python train.py --rope_fraction=1.0 --beta2=0.95 --grad_clip=1.0
Each number is 128 + 24 x the weight over its row's rms, rounded and kept within 0 to 255. Layers, rows and columns count from 0. The size above them is the row's rms in percent of the matrix's.

# layer 6 attention key, 32x128, rms 0.114, rows 0-31, columns 64-127
size [ 59  59  73  86  80  86 114  90 104 116 115 133 120 105 126 125  72  70  79  68  76  93  86 112 106 120 110 108 106 109 110 117]
[[183 114 131 103 150 167  91 150 120 102 134 150  86 138 143 167 137 128 146  99 104 129 146 135 143 149 100 131 167 144 126 140 155 141 146 131  98 127 106 140 103 122 156  98 144 107 179 130 132  94 104 120 128 106  90 123 150 100 122 130  95 106 148  52]
 [185 143 146  94 126 105 135 150 151 115 107 126 108 150  95 151 141 110  97 163 101  76 138 117 124 120 133 147 155 104 120 149 131 104 147 152 101 139 112 137 113 179 131  98 152 109 166 122 151 114 106 143 143 152  94 137 129 139 122 127  82 126 138 121]
 [133 113 162 129 156 140 136 110 112 108 176 139 126 141 165 125 131 147 136 102 134 100 138 109 150 139 141 158 149 164 146  76 142 105 145 103 137 139 128 121 129 128 133 142 148 149  86 130 142 167 152 157 141  56 137 132 138 150 184 149  87 149 151 159]
 [ 78 136 147 125 169 119 158 120 122 138 165 107 172 120  91 135 139 129 105 123 139 131 150 140 159 148  66 151 131 138 102 153 122 162 116 148 114 141 114 114 119  84  90 120 136 148 146  93 104 112 158 107 139 125 155  81 149  75 127 109 189 111  95 153]
 [107 120  49 144 136 157  42 108 172 130 112 127 125 144 114 107 141 144 119 123 157 122 148 149 171 148 106 145 142 126 158 108 110 149 133 125 158 133  78 113 143 146 135 130 146 133 123 139 144 149 188  67 111 131 168  92 155 120  76  90 160 132 141  82]
 [ 85 123  98 123 120 161 125 103 147 105 126  95 110 161 122 138 124 109 149 138 130 127 146 148 125 165 134 114 115 147 141 123 141 114 151 123 119  98 126 175 135 146 179 117 122 103 107 109 143 146 131  80 120 112 146 139  76 125 142  86 146  92 203 107]
 [ 91 139 147 131 144 121 128 133 124 141 101 100 125 108 120 139 147 138 124 111 160 130 129 127 162 138 121 153  99 166 168  94 113  76 138 130  95 166 149  90  98 137 169  90 105 112 165 118 120 180 150 119 118 127 181 103 116 141 150  94 164 134 151 113]
 [166 131 140 144 114 143 160 164 163 132 129 117 129 130 131 132  97 159 130 133  97 135  97 123  77 148 113  72 100  92 110 109 158 124 122 102 143 140 105 184 154  95 148 144 125 167 151 144 142 137 132 121  88 126 116 137 124 108 131 106 129 170 128 117]
 [105 133 120 124 108 154 109 115  96 103 135 140 146 133 122 107 123 145  77 133 164 111 130 116 113  80 127 111 117 124 165 122 128 123 125 134 130 126 144 119  78 143 107 145 145 136 128 144 151  94 160 102 142 146 138 108 167 102  96 117 113 114 104 170]
 [143 116 119 122 132 116 135 151 128 111  91 115 153 115  95 142 160 164  89 124  85 154  93 115  94 106 166  83  95 124 100  96 148 127 157 104  96 128 150 212  99 126 147  87 137 116 125 130  93 115 126 137 145 142  98 127 159 121 113 160 126 163  60 142]
 [ 82 186  50 136 101 136 128 138 142 152 145 146 161 131 127 109 123 129 156 101 153 130 163 128 144  89 127 110  85 125  80 152 128 146 157 144 102 108 111 169 139 128 114 135 115  92 116 118 131 123  96 117 145 140  91 115 155 164 101  93 104 155 110 114]
 [144 140 135 120 125  81 162 110  99  96 108 144 103 155 196 137 129 142 117 110 128 154 107 162 127 115  94 153 114 149 133 116 117 101 125 104 105 146 131 144 148 156 140 139 115 132 116 129 144 146 122 164 107 153 104 179 102 135 142 168 122 131 119 130]
 [140 107 123 119  85  95 133 118 104 140  93 134 184  96 135 145 134 136 142 144 175 134 165  73 148 135 110 145 104  83 128 152 134 127  79 116 119 101 173 111 137 137 155 165 142 140 138 157 155  89  91 141 142  77 143 147 123 119  82 139 109 123 103 150]
 [166  87 132  85 100 153  95  92 151 129 119 150 138 138 132 115 146 119 133 121 138 101  86 148 119 127 120 124 146 150 162 156 105 145 132 128 116 111 128 125  99 126 155 120 125 153  77 119 112 128 162 125 126 152 131  89 123 134 144 138 154 107 103 127]
 [128 126 141 163 100 157 120  75  73 132 142 172 116 151 156 162 118 156 112 129 151 174 104 107 150 145 158 116  98 108 140 125 130 103 115 124 153 173 120 152 134 124 144 154 112 124 100 138 124 143 116 134 130 125 163 140 186 121 128 165 161 103 104 129]
 [172 177 115 130 112 121 145 141 122 127 110  92 135 132 107 106 100 140  69 100 143 103 120  96 110 147 128 108 129 119 143 136 135 144 127 149 172  93  96 111 124 175 144  82 113 102 135 136 136 165  94 134 123 159 112  81  82 134 182 106 141 116 139 116]
 [120 133 125  93 151 125 157  79 101 112 116 107 156 101 125 107 117 117 173 153 146 145 142 134 139 106 181 108 120 134 160 120 126 159 107 146 124 154 125 144 120 165 127 122 102 116 140 135 149  70 117 115 132 173 105 113 146  78 130 136 149  72 157 129]
 [119 146 107 106 100 119 129 143 122 121 144 150 144 160 125 147 139 115 106 129  77 123 140 120 127 139  97 157 120 144 144 129 154 130  77 143 122 148 127 117 169 140  90 178 125 154 127 134 144 144 178 142 102 150 145 136 132 145 112  81 160 127  74 144]
 [107 136 170 153 146 127 140 122 118 118 118 116 136 119 119 158 121 125 153 141 133 140 114 131 147  86 116 132 184 157  99 137 144 152 156 155  98  99 102 143 132 120 149  87 141 125 149 169  83 107  94 140 141 160  85 131 151 126 119 160 115 101 163 119]
 [161  74 113  92 123 117  90 117 147 127 136 153 142 184 115 115 151 116 127 114  79 165 110 147  91 153  74  93 106  90 137 114 152 146 125 114 149 124 134 169 104 154 144 167 111 110 156 134 134 138 103 151 122 133 137 132 133 128 155 132 122 189 130 147]
 [143 160 124 142 125  96 138  85 121  61 139 131 107 128 131 103 127  83 142 112 151 133 159 175 118 142 168  79 123 127 103 121 170 154 135 109 106 126 119 155 106 154 123 136  81 150 145 114 174 132 103  82 121 133 106 126 125 137 153 162 152 115 142 177]
 [159 126  70 101 164 132 153 149 127 164 120 109 132 114 126 158  93  89  98 146 132 123 104 131 159 139 124 130 122 114 159 154 150 130  91 146 122 151 144 120 141 128 156 176 133 132  83  86 143 144 121 101 149  99 169 133  99 140 136 124 111 128  76 163]
 [ 81 144 126 120 136 121 105 136 151 123 135 126 128 145  98 140  91 104 106 121 144 117 106 102 104  75 113 164 103  95 125 172 100 156 128 100 120 116  97 131  97 106 152 137 121  80 120 139 177 146 164  96 119 131 129 133 159 148 129  82 119 142 138 103]
 [123 123 146 158 164  95 127 169 166 129 103 105 117 129 137 108 106  84 129 135 101 150 128 120 162 150 147 151 128 133 125 100 128 129 130 135  99 139 139  85 127 107 158 118 111 132 124 135 103 149 133 123 104 139 162 131  82 118 159  81 184 131 156 131]
 [119 165 146 138 141 101 154 113 159 163 102  93 125 120 113 184 131 123 124 130 145 155 131 108 131 118 137 172 154 151  97 130 132  80 130 116 112 163 121 117 123 144 138 141 167 161  71 136 127 128 168 140 157 134 148  91 112 140 132 124 136 131 152 112]
 [143 105 109 139 119 122 113 105 146 122 201 145 118 161 126  98 103 127  89 116 128 132 103 110 176 138 130 123 122 141 146 128 170 148 135  99 177 125 127 113 132 160  79 169 107  79 168 132 163 135 140 118 151 144 177 177 128 111  78 134 129 142 136 150]
 [105 172 132 139 137 131 147 183 102 119  92 126 134 149 164 111  99  90 118 161 104 106 147 135 155 130 108 126 122 142 110  94 116 121 120 123 129  89 110 168  99 150 170 126 122 135 172 145 163 137 125 162 110 144 124 113  93 121 121  96 135 149 126 106]
 [120 104 137 136 146 101 164 151 156 154 113 140  82 164 113 163 145 136 150  91 100  85 100 123 138 141 159 128 183 126  96 117 168 159 133  88 106 128 167 144 103 149 147 111 115  94  97 145 131 121 114 144  98 163 111 111  83 118 107 115 114 140 108 157]
 [154 130 139 162 144 137 171 146 143 164 144 109 122 157 158 156 146 100 144 110 166 178  99 144  73 135 120  77 111 108 137 109 120  90 180 123  85 169 139  85 141 120  91 144 142 140 119 154 113 101 133 117 134 148 116 110  80 141 115 124 148 127 128 142]
 [133 136 149 104 143 149 152 130 135 118 100  98 121 124 135 125 110 136 135 108 178 119 156 115 173 118 128 104 124 133 116 181 111  99 148 101 125 146 149 141 137 137 143 114 129 125 136 174 117 104 153 127 106 139 127 159 132 149 112 120 150 121 122  86]
 [148 128 146 109 114 161 103 185 158 113 118 119 104 175 113 136 137 122  86 120 146 138 107 106 136 131 144 118 170  96 106 145 138 115 131 144 113  78 102 124 121  98 176 144 109 117 137 115 145 146 137 144 106 168 131 129 143  98 141 150 143  91  79 139]
 [143 101 109 134 132 157 146 143  97 110  92 159 118 141  83 128  94 115 116 115 113 173 123 122 149 135 121 127 143 142 172 143 120 114  80 129 138 167 155 144 134 115 107 115 100 143 112 166 167  89 154 141 114 151 140 157 136  87 120 145 142 143  78 158]]